Part of a small language model's weights.
Size: width 448, vocabulary 16384.
Architecture: RMSNorm before each block, learned positions, no biases in attention or MLP, untied embeddings, local attention windows, an embedding shortcut, skips across layers.
Training: a variant of Muon for these matrices, 414M tokens, 13139 steps.
Each number is 50 + 10 x the weight over its row's rms, rounded and kept within 0 to 99. Layers, rows and columns count from 0. The size before them is the row's rms in percent of the matrix's.

# up: layer 17 MLP up, 1536x448, rms 0.224, rows 627-679, columns 192-255
# down: layer 17 MLP down (transposed), 1536x448, rms 0.116, rows 627-678, columns 192-255
up627 103:50 39 44 63 57 36 58 57 51 54 39 55 41 56 66 37 43 34 42 60 50 48 52 59 71 54 55 54 74 44 63 48 60 44 64 43 52 60 55 37 44 44 44 44 59 52 49 54 52 51 48 52 57 37 61 34 43 37 53 50 36 57 58 51
down627 106:33 36 58 43 36 38 58 48 58 21 45 41 42 48 29 71 47 30 48 37 49 55 50 55 57 35 47 67 48 49 45 45 57 61 32 30 51 33 57 38 38 43 46 60 54 44 44 46 46 55 45 29 54 46 46 49 52 58 45 44 49 33 64 53
up628 100:47 47 28 50 63 56 56 39 28 54 46 51 59 49 53 58 58 52 60 35 50 46 74 36 50 52 33 42 54 62 45 48 51 49 70 54 49 40 81 47 51 48 57 63 30 38 64 56 46 66 46 50 45 39 44 46 57 55 50 43 74 47 59 59
down628 099:55 49 50 54 51 54 48 38 43 52 50 62 57 51 39 37 43 64 49 68 46 63 64 74 50 50 42 44 50 46 40 52 45 56 39 44 56 53 55 51 37 57 57 37 61 49 42 74 27 40 60 65 47 57 39 72 61 38 57 45 47 56 51 55
up629 097:69 62 50 49 62 56 50 60 52 52 54 42 45 50 56 41 46 40 57 60 57 56 49 46 62 45 39 70 70 62 57 37 43 61 66 45 55 48 38 45 44 34 39 70 35 54 55 47 55 46 35 52 32 62 45 48 69 52 53 40 38 56 51 48
down629 096:48 33 32 52 39 51 51 20 52 48 48 57 63 59 46 61 40 58 54 64 53 39 42 60 36 48 53 63 60 33 51 59 48 53 52 43 47 43 47 47 33 58 49 59 63 49 52 52 50 44 44 49 34 64 45 47 53 43 45 46 44 43 29 48
up630 112:55 51 54 45 48 53 70 54 44 57 60 51 54 50 58 60 70 30 36 68 54 43 52 55 61 47 58 40 57 42 48 60 42 52 48 48 63 53 42 49 49 51 58 45 34 63 57 43 36 41 67 49 43 55 46 46 48 34 44 72 29 35 58 54
down630 108:44 34 41 65 66 53 43 57 46 43 33 28 44 50 47 41 53 52 40 45 31 48 49 36 51 47 47 31 47 50 50 53 43 61 51 38 71 37 52 63 63 52 48 43 28 57 46 42 67 39 58 46 43 56 47 52 51 56 50 39 54 41 49 64
up631 096:52 63 55 43 34 60 40 61 35 51 64 39 50 58 39 45 45 58 40 56 54 60 45 61 47 56 45 35 42 51 60 59 51 42 62 42 42 64 59 36 51 45 45 35 53 54 51 68 51 57 43 61 52 43 43 36 44 59 58 57 63 59 27 44
down631 103:57 50 46 50 53 46 55 38 51 51 70 56 77 41 54 64 66 53 45 57 54 58 63 66 44 62 38 63 48 64 63 48 35 31 62 36 58 51 43 36 55 56 33 52 29 53 51 28 51 47 50 62 61 58 33 52 29 48 52 48 46 39 58 45
up632 104:57 66 32 61 30 66 61 50 35 62 46 59 44 50 60 39 51 42 65 58 34 50 56 55 48 49 59 56 70 51 49 40 57 55 30 31 44 64 49 54 65 54 50 64 53 53 63 41 41 61 48 61 52 52 47 40 47 53 30 37 58 59 37 51
down632 105:71 46 48 46 38 49 53 40 46 35 38 49 52 36 65 51 37 41 51 51 48 45 52 49 42 31 46 45 29 62 50 58 48 35 72 52 47 55 47 48 54 60 41 62 49 39 41 67 42 57 53 59 52 62 46 34 66 61 44 50 35 56 44 71
up633 106:48 46 38 43 63 29 54 34 46 39 55 44 63 50 43 52 57 42 61 49 50 52 49 67 28 65 54 54 46 71 40 59 58 54 47 25 63 41 65 44 51 69 64 58 53 46 34 65 46 65 68 47 48 39 51 68 41 51 51 50 32 40 48 52
down633 106:63 58 58 40 46 51 42 57 46 66 52 64 65 58 58 45 77 60 72 58 43 38 68 58 52 60 61 48 41 51 50 58 57 55 52 38 62 43 39 66 64 70 50 44 44 56 32 39 62 57 48 51 61 48 37 49 67 43 41 51 26 58 51 46
up634 103:45 51 38 38 58 61 33 49 53 46 45 43 52 40 58 61 56 32 48 54 54 42 39 53 69 48 53 43 51 55 47 63 51 40 42 57 52 42 37 56 59 65 50 50 42 62 44 42 54 47 50 41 61 45 67 35 46 42 48 52 42 54 50 53
down634 105:56 52 53 60 42 42 40 54 58 55 47 68 49 54 46 50 29 41 53 53 56 55 53 60 54 54 54 47 52 65 60 52 55 40 51 59 54 40 40 55 55 33 58 52 39 64 45 46 46 48 49 51 48 43 54 69 50 48 37 54 68 53 57 57
up635 115:48 59 70 39 45 51 38 65 42 54 52 55 59 64 74 57 40 45 39 36 69 42 51 47 45 62 49 50 52 75 59 56 51 43 46 60 70 50 47 61 30 37 62 56 53 72 60 40 51 38 52 66 45 37 51 54 52 37 47 56 41 38 35 51
down635 109:52 45 69 61 54 49 57 64 40 50 52 40 52 59 44 59 59 63 51 26 64 53 44 70 35 49 74 38 51 40 60 24 41 40 48 46 58 34 41 57 39 56 48 39 39 61 57 55 60 41 43 42 55 46 56 50 39 56 54 46 60 55 28 54
up636 104:74 52 60 55 53 56 37 39 60 55 54 57 59 64 29 44 49 59 53 47 40 48 39 48 21 62 21 48 45 63 51 41 73 54 50 45 66 48 34 54 47 66 65 51 42 53 59 37 49 58 60 53 60 48 50 32 37 52 40 53 39 43 56 49
down636 107:54 56 58 58 62 53 38 52 36 47 49 63 46 45 53 41 43 48 68 60 51 50 53 49 55 49 41 49 51 49 33 51 36 41 42 55 40 37 50 69 44 40 57 72 56 35 39 55 42 44 47 54 61 48 58 63 45 48 50 36 56 41 61 54
up637 106:65 67 59 36 46 46 59 47 41 56 54 53 58 58 43 58 54 47 57 50 49 46 50 45 58 35 57 51 50 69 46 71 34 57 45 64 64 59 55 51 31 60 59 54 13 42 40 54 40 55 54 37 44 51 56 36 40 39 65 43 52 49 43 45
down637 103:58 55 50 53 50 56 53 54 41 46 41 38 57 43 53 50 48 38 44 53 35 43 54 50 50 34 57 48 31 43 36 39 53 48 42 60 37 53 44 66 36 31 53 61 55 63 64 36 65 45 52 60 56 42 63 23 51 52 55 48 49 51 57 56
up638 092:55 51 45 58 43 47 47 46 49 48 58 51 51 46 54 49 41 48 61 48 47 46 37 52 66 66 62 49 46 60 35 51 53 55 50 52 54 41 62 52 46 60 55 48 48 55 54 39 42 62 43 61 43 53 49 60 44 58 33 46 48 47 67 59
down638 094:58 32 65 43 54 32 30 34 46 46 59 44 47 59 29 54 65 34 57 54 64 59 38 57 37 51 64 73 57 56 45 51 72 47 62 48 65 60 42 48 55 43 61 43 51 55 42 61 45 51 41 68 53 55 54 62 50 57 53 57 31 36 56 34
up639 102:35 57 66 49 62 76 69 49 49 50 55 36 40 54 48 74 64 46 50 43 65 42 48 39 53 56 32 51 64 61 45 52 51 42 53 59 65 60 50 35 51 51 59 44 52 28 63 54 49 56 55 56 68 46 44 36 53 57 31 48 64 59 41 39
down639 101:44 40 50 54 49 59 58 64 47 71 66 50 42 66 47 34 50 33 45 35 65 58 55 38 55 35 57 53 52 32 38 46 54 42 53 48 59 46 30 57 60 58 56 47 33 45 48 65 44 60 65 44 46 52 51 42 54 50 59 51 72 35 47 69
up640 100:50 33 47 47 61 44 55 60 48 46 58 49 73 41 49 51 48 63 61 53 54 49 56 50 61 52 47 52 55 49 69 52 51 58 56 50 47 36 44 52 48 41 55 43 61 33 37 30 36 46 56 50 30 65 55 48 54 70 59 62 42 51 42 65
down640 100:64 71 45 50 41 57 57 56 56 44 58 38 54 53 39 54 63 46 50 54 48 61 51 43 63 51 44 47 51 61 41 29 56 50 40 39 54 53 49 43 55 64 38 41 38 43 48 33 55 48 47 48 62 38 41 43 57 59 28 62 54 62 48 43
up641 098:51 49 43 46 82 46 55 26 31 38 43 62 58 42 66 58 32 47 50 47 54 54 46 56 44 33 38 59 51 49 42 44 35 44 54 31 52 60 57 56 59 56 52 40 44 58 59 36 63 42 56 38 59 58 43 39 37 39 31 64 34 44 49 46
down641 095:31 47 57 55 31 57 27 57 63 48 38 51 66 50 33 52 44 35 66 49 43 60 61 54 42 59 41 51 43 43 51 52 40 44 40 61 53 52 64 66 51 45 40 51 68 63 52 59 56 51 54 55 46 50 55 47 54 65 54 44 71 47 50 48
up642 101:67 29 41 36 62 62 48 46 44 50 38 53 61 48 43 44 41 56 50 52 64 76 47 52 56 43 36 43 51 56 61 58 38 56 50 61 33 46 48 42 41 43 64 48 34 40 55 51 57 56 53 55 52 60 36 54 52 70 28 69 55 29 48 44
down642 107:62 56 44 43 39 65 45 68 47 41 47 57 47 56 44 39 59 50 43 53 46 54 42 53 47 41 60 65 57 62 39 60 51 57 58 73 31 57 58 33 51 30 45 55 52 59 53 38 46 54 45 47 72 35 57 69 35 49 34 49 30 49 44 53
up643 099:52 59 59 46 48 66 43 60 54 49 59 52 63 54 41 46 46 41 51 62 58 46 50 54 51 57 52 68 66 36 58 51 49 55 37 57 54 54 55 29 60 51 46 69 47 62 67 31 56 53 47 59 68 48 53 57 35 41 49 49 61 45 42 47
down643 100:40 69 42 69 60 66 49 57 43 45 70 49 35 66 67 50 32 39 50 61 56 49 62 41 45 61 43 65 49 59 53 50 47 59 45 45 55 63 60 39 45 47 60 58 53 47 66 36 53 51 49 48 38 53 54 70 46 48 56 70 37 49 32 46
up644 097:51 27 47 57 50 52 41 47 39 49 38 54 39 41 40 56 37 40 47 48 58 59 44 64 45 47 34 58 50 65 51 50 60 45 54 63 43 52 48 60 47 46 51 58 55 36 65 52 61 71 48 61 53 58 54 51 66 56 55 52 53 50 48 52
down644 101:31 41 66 50 69 46 59 46 38 54 74 73 72 37 39 53 52 48 32 50 52 62 40 45 49 25 66 52 48 70 38 45 42 48 39 62 46 65 50 64 41 41 49 49 47 50 62 58 56 50 52 64 56 55 34 59 50 29 37 29 56 38 37 38
up645 091:64 54 53 47 45 62 38 56 52 50 46 63 48 53 33 52 53 62 36 45 54 76 61 53 60 67 62 35 51 56 69 40 44 61 46 41 32 53 42 53 44 42 45 50 35 43 43 54 40 62 56 41 49 64 47 50 38 50 49 35 33 45 44 52
down645 101:54 60 39 59 51 33 58 49 55 37 47 46 41 57 54 64 33 65 59 48 56 49 28 42 40 46 51 56 50 30 53 40 50 52 58 52 40 27 36 48 53 44 67 57 76 52 41 51 45 55 41 42 47 41 52 53 42 63 26 81 37 54 33 55
up646 094:59 46 62 47 49 51 61 65 60 42 54 56 63 46 42 49 54 51 52 54 38 52 47 58 54 38 25 55 61 51 64 51 38 55 50 61 49 51 57 44 42 52 62 74 35 45 53 30 50 53 64 43 60 54 44 48 38 46 53 45 47 46 53 25
down646 099:58 37 52 48 52 55 46 56 53 47 64 49 49 55 45 29 54 43 48 36 65 54 41 54 60 62 55 37 60 53 41 54 47 30 57 43 42 52 43 32 45 62 56 40 41 47 56 52 48 56 50 62 45 50 54 62 45 66 44 44 55 33 64 48
up647 100:57 47 48 40 56 45 35 61 54 50 47 51 43 49 58 55 56 56 55 40 47 40 43 56 23 52 45 35 41 55 32 70 51 33 58 40 39 24 52 56 26 40 55 53 42 57 47 71 55 44 67 57 38 38 28 57 58 45 55 52 38 58 65 61
down647 105:34 39 28 59 71 44 45 65 52 46 60 35 44 58 47 39 60 32 72 47 36 55 72 33 61 42 53 48 74 61 41 51 53 33 59 44 35 48 44 56 53 53 44 59 54 46 48 61 65 56 46 63 52 47 71 43 52 60 50 42 47 42 54 56
up648 108:35 54 61 41 70 46 43 45 45 47 40 37 64 52 49 58 63 48 54 53 64 59 58 44 54 73 57 63 36 31 57 53 52 42 41 35 51 50 50 48 49 36 47 62 45 60 58 59 55 34 59 55 42 51 64 45 50 59 42 51 59 51 44 41
down648 108:49 66 58 47 57 39 63 59 46 54 40 33 38 52 47 42 43 66 59 58 42 50 43 54 44 39 57 56 59 59 45 41 42 60 56 41 52 38 46 60 57 58 49 87 61 49 44 58 45 40 56 41 34 44 46 57 46 56 78 62 51 43 64 35
up649 116:61 39 58 47 44 66 48 51 56 49 39 52 54 52 46 34 72 64 48 48 61 59 51 41 49 52 50 41 52 49 49 51 39 61 41 57 68 43 42 56 47 33 59 66 42 57 52 45 33 54 42 48 31 44 44 48 29 56 58 61 61 44 50 55
down649 113:72 42 52 64 61 67 74 66 33 53 51 59 57 62 50 37 42 47 50 35 40 68 66 58 26 44 50 47 54 36 54 44 58 69 38 43 60 52 59 59 38 30 67 60 41 51 62 59 26 49 41 35 34 43 51 46 50 60 61 43 51 54 63 41
up650 098:64 44 40 48 42 52 49 56 38 51 45 52 61 39 49 62 40 50 42 50 32 56 40 45 41 60 32 58 54 57 55 57 45 50 51 51 60 35 55 42 34 46 61 54 45 71 54 46 40 46 34 33 43 53 22 45 37 53 30 57 67 57 35 55
down650 098:56 57 50 46 40 35 41 74 42 50 65 23 47 60 53 56 49 47 44 59 45 49 46 52 48 46 48 48 52 46 43 37 65 39 52 54 48 29 36 49 43 56 52 43 63 46 49 44 44 43 58 43 41 55 36 49 44 35 52 59 57 59 41 66
up651 098:70 62 43 68 41 49 51 51 56 53 46 51 59 43 61 45 42 23 45 43 51 45 52 64 39 57 45 45 43 71 74 60 65 48 54 44 52 48 54 56 56 53 49 61 58 47 51 54 53 49 59 57 45 53 60 51 59 48 38 64 39 60 37 45
down651 094:51 36 74 47 41 46 36 35 44 37 50 35 60 44 55 32 62 58 40 59 63 49 42 48 50 42 41 42 47 41 45 40 58 59 46 54 52 61 51 48 69 49 58 46 45 53 65 66 36 63 52 42 49 53 48 34 37 54 45 54 56 57 62 39
up652 098:40 47 38 42 39 55 45 46 43 52 44 59 52 64 51 37 35 56 43 33 56 55 50 65 55 60 59 54 45 51 55 70 47 50 51 50 37 48 27 38 59 42 42 54 50 57 49 33 47 70 54 66 42 39 69 35 69 40 46 71 37 44 54 53
down652 101:55 50 60 46 55 46 45 42 77 59 26 65 32 57 60 40 49 45 55 45 47 49 50 56 33 33 41 32 54 70 46 35 43 53 41 45 62 42 44 58 64 56 58 70 62 56 46 68 46 39 56 32 69 48 41 65 51 56 38 64 46 71 50 59
up653 113:57 48 50 70 46 43 51 53 47 46 60 31 44 47 41 66 44 40 44 60 41 68 42 40 43 44 47 32 50 22 41 51 45 46 59 54 58 43 34 18 40 34 37 51 54 47 44 60 49 58 47 45 37 68 54 69 39 60 56 66 46 69 41 52
down653 112:54 69 56 57 38 57 52 59 32 54 47 59 60 62 59 37 54 53 54 60 40 51 52 37 53 41 56 49 58 46 57 58 49 43 41 26 39 60 53 62 51 56 46 38 55 38 59 60 51 47 60 37 58 43 65 34 53 39 43 65 49 39 52 37
up654 090:57 41 27 40 45 58 57 54 36 64 44 48 75 62 40 71 47 51 58 45 57 54 48 57 48 62 61 60 76 40 57 47 47 44 62 53 56 50 50 51 41 49 49 43 44 49 62 58 53 43 66 40 48 45 44 67 49 52 59 47 47 51 58 37
down654 092:47 58 56 58 51 62 51 57 57 49 45 31 28 51 44 59 44 44 60 65 50 43 56 50 46 50 59 65 50 47 62 49 57 60 60 42 60 46 41 51 32 55 45 65 53 36 51 60 38 64 48 45 57 76 52 49 65 39 58 50 37 45 46 69
up655 092:52 51 42 41 60 55 60 36 63 49 46 67 43 57 44 52 73 45 69 55 45 45 46 35 36 48 63 34 40 53 58 46 54 52 55 55 43 39 54 55 45 58 65 50 61 38 46 69 44 38 45 45 25 37 54 55 58 48 48 44 50 64 66 62
down655 095:62 49 51 44 47 60 30 56 57 70 56 35 49 40 65 37 48 59 62 53 55 49 49 50 69 50 40 78 56 44 56 42 52 41 33 58 44 62 49 39 37 53 45 66 43 52 29 45 50 42 57 56 49 43 38 46 74 49 45 55 32 61 51 44
up656 103:46 70 60 55 46 59 49 55 54 56 50 43 64 45 48 51 34 45 59 62 44 25 57 66 57 61 50 50 58 45 50 46 19 66 77 71 43 67 49 44 44 49 46 57 53 61 50 57 49 48 50 53 36 57 48 63 53 50 67 34 50 41 46 52
down656 103:58 46 49 47 69 53 54 51 70 58 59 40 62 45 41 47 56 43 40 41 52 46 59 37 37 68 57 35 53 46 40 56 55 62 52 59 45 69 45 50 39 48 66 34 46 46 52 51 47 55 47 47 52 44 54 46 45 49 59 40 47 44 38 53
up657 105:54 52 54 50 56 60 55 55 61 65 46 38 48 75 53 42 27 60 46 57 58 33 53 59 52 35 56 53 74 48 53 27 73 53 54 55 50 36 42 50 54 49 48 51 61 45 43 49 57 65 49 58 56 44 64 54 31 53 26 29 52 62 39 25
down657 105:56 61 67 55 50 40 50 62 47 50 61 45 31 56 38 60 41 30 53 42 56 51 58 50 35 42 51 65 70 54 42 62 38 35 47 53 36 47 43 49 43 46 47 43 52 39 56 65 47 44 23 40 35 70 56 59 40 52 36 69 45 48 46 58
up658 105:49 55 54 55 44 56 73 38 41 31 57 50 38 35 37 64 54 58 50 57 57 58 52 46 41 43 45 59 58 41 38 62 49 51 38 46 61 60 62 67 35 50 54 66 45 46 60 40 68 42 55 41 42 68 67 48 47 68 56 52 61 34 61 41
down658 104:52 36 32 79 47 48 58 45 33 64 62 55 56 37 55 47 52 72 44 33 55 43 60 59 61 47 63 57 50 45 41 53 61 46 32 51 48 67 60 47 43 46 51 77 42 60 43 57 61 51 62 49 44 45 49 49 64 42 58 58 46 45 42 76
up659 091:34 36 61 46 40 53 47 54 80 45 27 46 55 56 58 63 41 54 59 49 55 50 49 52 45 40 37 49 63 50 57 45 57 53 40 63 64 48 37 38 30 57 54 47 51 56 43 55 50 49 42 40 48 58 59 37 53 49 38 47 50 53 61 45
down659 090:48 53 50 52 43 66 47 41 59 50 45 34 42 62 55 42 35 41 48 48 59 44 54 53 50 51 54 55 59 48 34 32 33 56 51 51 25 62 46 65 49 45 51 47 47 43 59 40 66 25 61 41 42 43 60 66 55 45 33 51 48 58 36 70
up660 104:49 54 43 66 47 47 41 71 61 43 44 49 43 35 61 39 62 54 41 51 41 55 62 58 44 71 48 58 33 47 34 69 47 35 49 47 54 34 38 64 67 48 47 55 58 67 53 58 58 48 41 45 57 40 38 49 63 39 31 48 58 39 43 54
down660 107:54 49 57 69 41 65 38 57 45 46 53 44 52 45 35 71 41 69 49 49 64 41 54 44 53 56 45 45 54 48 33 48 48 42 33 45 48 48 34 51 47 50 48 49 51 55 61 51 62 62 50 40 37 40 43 50 64 23 62 45 51 46 66 72
up661 104:64 48 42 53 65 50 65 45 57 60 73 51 48 49 53 45 68 61 45 46 56 40 72 59 67 57 66 32 71 52 47 50 57 51 50 51 45 50 38 38 46 42 54 40 40 58 45 51 46 49 35 49 48 53 67 58 43 51 50 54 49 48 51 43
down661 106:60 45 50 52 51 63 41 33 51 49 54 54 52 50 54 39 46 51 45 48 57 50 36 54 72 48 54 52 41 53 58 56 54 48 43 33 53 40 49 50 58 41 44 43 51 56 40 40 45 44 45 40 56 57 50 52 52 45 62 52 57 76 50 35
up662 098:51 56 42 36 35 32 54 53 50 55 60 60 53 53 45 36 40 46 65 53 43 60 62 53 30 48 58 45 52 41 57 71 64 57 56 40 61 56 67 52 54 58 48 33 55 45 61 37 46 57 52 44 52 50 36 45 51 57 37 42 53 36 57 54
down662 099:48 31 45 39 46 48 53 67 41 43 52 51 46 41 41 61 57 52 63 52 54 49 50 70 54 58 53 47 35 58 27 49 68 45 48 47 45 56 38 49 38 52 63 52 64 72 63 53 36 32 53 23 58 44 29 40 72 34 40 49 56 46 45 47
up663 099:67 57 55 33 66 56 52 58 41 61 28 56 54 33 61 39 60 60 64 53 56 46 47 39 45 61 41 35 41 38 49 49 60 43 48 67 48 41 51 43 44 62 47 54 42 68 49 35 53 44 52 40 52 37 53 43 67 53 44 57 68 62 56 63
down663 099:56 43 49 56 46 67 54 28 52 45 43 51 78 59 54 64 46 65 58 46 52 70 59 29 61 46 62 48 51 51 57 51 40 52 45 60 39 42 47 48 45 69 54 52 60 45 50 30 36 46 46 66 40 51 51 36 48 48 43 42 34 41 53 50
up664 083:56 36 56 42 54 52 46 47 38 33 32 56 49 63 47 55 42 60 55 49 56 29 56 51 63 62 53 25 46 33 41 59 35 49 54 52 52 46 50 62 32 57 49 48 52 49 54 61 58 48 53 57 50 32 53 52 40 47 45 35 55 41 34 56
down664 065:50 59 50 57 61 40 49 57 65 61 56 51 46 56 47 35 50 42 45 54 61 51 54 51 52 39 40 62 50 52 60 60 62 57 47 42 47 49 59 36 64 39 53 41 55 51 43 51 51 41 54 51 48 64 44 55 59 56 37 58 44 52 57 70
up665 096:25 68 41 44 51 51 42 35 58 63 46 54 47 51 42 72 53 47 41 48 46 38 48 68 43 31 52 49 59 53 45 38 41 44 62 44 51 56 46 43 59 38 55 55 48 41 34 42 69 37 51 43 41 39 66 71 50 65 32 44 49 45 47 31
down665 102:55 54 70 47 58 49 39 46 50 59 41 39 64 54 57 56 41 34 47 44 62 46 40 47 32 49 52 40 52 62 47 51 51 63 49 49 43 54 53 47 51 49 39 46 41 46 36 41 47 51 52 52 28 64 39 65 59 44 52 33 46 54 32 49
up666 104:57 57 53 59 30 51 34 47 57 52 54 39 57 62 39 40 56 56 57 60 47 41 51 44 49 58 63 58 35 41 55 69 56 48 47 54 64 27 38 54 44 55 38 29 61 47 51 40 67 42 41 43 55 53 54 56 50 41 64 28 35 37 63 42
down666 103:50 55 56 62 33 52 37 42 46 55 41 64 62 62 51 35 55 46 47 58 46 51 45 45 51 60 47 51 38 53 53 51 68 47 70 50 57 47 57 39 51 61 57 22 54 52 39 40 40 47 41 50 48 37 41 67 64 49 58 58 58 53 65 41
up667 090:45 51 83 55 57 72 56 70 52 60 52 51 43 56 62 42 45 52 51 46 59 53 62 36 54 60 47 57 47 50 60 52 46 55 62 53 43 41 53 36 52 67 48 53 52 65 48 47 62 39 53 44 50 60 63 43 48 33 61 55 57 42 35 55
down667 100:55 33 48 58 52 38 39 45 53 42 45 58 49 61 35 62 44 41 40 52 65 38 41 44 40 47 59 43 41 57 50 66 35 72 61 41 51 48 43 49 59 43 52 68 38 42 40 46 25 59 61 41 62 52 53 58 71 35 28 50 39 37 50 57
up668 097:45 66 34 68 65 56 67 49 61 54 54 45 44 45 43 41 25 45 51 60 55 41 51 39 48 61 61 51 47 65 60 52 56 37 46 37 44 66 48 33 57 53 58 48 49 66 51 32 50 58 51 36 51 35 53 72 30 40 55 46 57 38 47 55
down668 099:52 62 49 60 52 64 42 57 43 63 46 41 45 53 52 45 51 54 39 43 48 49 57 39 54 50 48 52 47 48 50 41 70 49 55 54 65 69 49 46 36 53 50 55 27 56 53 74 52 59 58 59 53 55 53 58 44 59 42 49 73 57 31 46
up669 091:65 51 58 66 52 47 52 42 72 31 33 63 43 38 50 78 37 46 57 53 66 51 52 64 52 68 54 65 35 60 52 61 40 32 55 43 52 53 57 50 36 43 51 40 29 36 42 57 42 50 31 52 63 37 60 54 31 49 50 38 63 42 49 70
down669 098:49 54 41 46 44 46 52 58 61 54 46 64 57 49 71 49 72 42 40 46 40 55 50 42 37 60 55 53 39 55 62 62 52 51 41 33 47 55 46 66 42 33 52 46 49 61 49 56 67 52 49 29 60 49 53 38 45 56 38 51 53 44 59 48
up670 102:54 60 38 51 54 62 53 48 60 58 72 68 40 50 50 38 46 48 50 42 32 54 34 61 51 43 54 50 48 40 59 49 50 56 51 58 63 44 58 64 56 66 45 58 43 39 55 45 59 55 44 47 45 50 56 54 52 40 40 52 45 63 55 67
down670 105:44 56 61 54 60 51 57 51 37 52 54 47 32 59 43 40 38 43 59 64 42 54 50 49 45 48 49 42 47 50 35 44 63 60 48 36 64 48 51 53 68 61 58 69 47 57 49 34 53 67 75 42 29 54 35 32 37 49 46 55 52 76 56 56
up671 111:55 46 65 51 58 51 44 66 51 62 37 61 67 37 32 47 18 56 60 35 52 39 39 47 60 38 34 46 56 56 56 56 59 44 57 42 59 49 64 59 50 57 75 50 35 53 48 36 53 44 48 45 43 42 47 48 36 39 43 48 46 56 60 53
down671 107:56 35 46 60 45 62 47 57 18 52 64 49 43 54 52 64 52 56 57 29 49 54 34 49 32 31 42 52 57 40 57 68 54 45 35 66 55 47 36 72 46 64 42 41 44 44 44 60 63 58 40 52 42 39 55 42 71 45 53 58 32 52 44 45
up672 106:39 58 37 53 48 60 41 65 42 35 54 58 60 38 49 34 46 43 42 48 52 53 39 40 37 44 68 56 46 50 47 61 54 56 60 53 45 59 49 49 57 61 70 50 41 52 55 37 50 52 56 47 46 53 55 56 43 49 63 58 38 34 55 31
down672 101:52 54 43 29 49 64 62 55 60 63 37 45 43 44 41 59 58 56 57 65 42 50 46 59 29 44 55 37 45 31 58 58 53 69 39 47 54 36 57 64 63 42 47 39 46 56 53 57 51 43 50 62 44 49 48 58 53 56 72 51 54 39 56 44
up673 103:48 45 48 38 38 57 46 46 48 68 35 58 58 51 50 35 45 54 68 52 46 65 48 61 59 59 45 56 65 48 61 44 45 47 58 43 60 47 56 29 36 60 27 50 42 55 62 61 49 35 43 48 34 56 63 48 39 54 37 68 43 59 49 49
down673 106:72 47 57 57 45 42 45 35 45 47 44 57 50 58 40 41 53 48 48 62 50 78 47 40 74 50 53 45 45 49 49 50 48 55 49 48 24 53 40 57 48 42 76 62 58 74 56 68 40 56 49 70 59 50 42 50 69 49 58 61 55 55 51 56
up674 097:44 68 58 53 46 35 55 61 52 63 42 55 50 49 27 41 31 36 42 30 63 73 56 29 38 57 41 55 58 57 48 51 65 54 52 46 42 67 50 31 39 57 57 51 64 40 51 67 51 55 47 59 63 42 43 49 68 48 47 45 38 48 41 26
down674 098:64 43 48 48 51 41 48 47 56 58 55 51 46 37 58 57 43 56 51 57 49 40 52 66 40 48 35 50 55 46 59 42 25 50 55 41 46 41 45 41 66 57 44 52 36 70 34 32 53 46 54 49 47 46 52 51 59 56 54 39 47 47 48 53
up675 097:59 45 52 43 57 53 60 58 37 40 46 45 37 52 49 44 54 60 41 65 36 59 43 45 63 55 44 62 47 57 54 46 55 40 62 57 37 27 72 50 43 40 67 45 62 66 79 44 53 47 57 36 63 45 49 37 50 55 50 36 74 46 50 50
down675 098:64 34 47 55 49 42 54 45 47 48 62 47 53 49 58 59 31 45 52 57 46 47 57 50 61 57 56 43 62 42 47 57 35 41 55 60 56 52 35 38 39 50 54 64 44 48 53 59 45 60 59 43 56 44 44 45 38 57 47 56 46 49 40 74
up676 110:53 49 55 45 46 45 52 42 51 54 35 46 57 61 59 56 46 46 49 49 33 56 38 73 55 42 43 65 51 67 21 43 58 47 58 51 69 40 41 44 54 60 48 54 54 53 54 61 41 36 49 56 48 53 45 50 36 46 41 30 31 44 39 54
down676 106:57 48 49 64 60 57 61 34 65 56 72 63 53 47 50 41 51 65 53 66 47 61 58 52 39 47 47 47 56 51 41 52 48 48 49 50 44 72 44 62 54 78 55 36 54 59 43 52 39 57 49 41 49 46 63 41 45 39 48 55 54 36 40 54
up677 093:62 36 66 44 54 47 47 44 45 39 53 35 64 71 49 40 59 50 61 51 56 59 55 66 53 34 55 55 63 50 49 59 52 58 64 74 61 38 40 58 50 54 73 61 43 49 54 40 51 58 40 61 54 54 48 46 50 50 60 43 41 30 62 59
down677 096:52 41 37 67 53 48 52 53 38 45 52 70 41 51 44 51 63 52 43 31 52 49 42 58 56 38 51 31 52 40 50 51 55 39 50 47 43 47 66 39 44 46 48 38 61 37 54 45 57 36 54 40 54 51 42 44 41 60 36 41 51 50 55 67
up678 098:49 59 51 43 60 44 50 45 30 49 56 61 45 37 61 36 55 49 46 43 36 48 45 56 57 46 58 59 60 52 70 55 55 47 44 68 59 67 36 44 66 60 48 58 53 47 57 53 51 55 50 53 72 36 58 45 52 65 72 33 59 58 52 52
down678 097:63 50 51 54 34 44 53 43 40 64 57 56 53 46 43 39 48 50 41 49 66 66 33 41 30 44 63 44 59 48 46 42 46 55 45 47 67 49 45 50 51 38 55 52 62 55 50 70 61 59 49 51 65 36 45 48 49 67 54 52 69 58 47 53
up679 099:62 41 62 70 47 50 42 50 61 57 62 57 56 60 61 50 55 51 35 51 55 38 37 42 53 68 51 56 54 58 40 51 39 70 40 46 52 46 53 59 54 37 42 77 51 50 39 41 58 42 51 78 53 52 45 51 50 26 61 51 62 38 46 49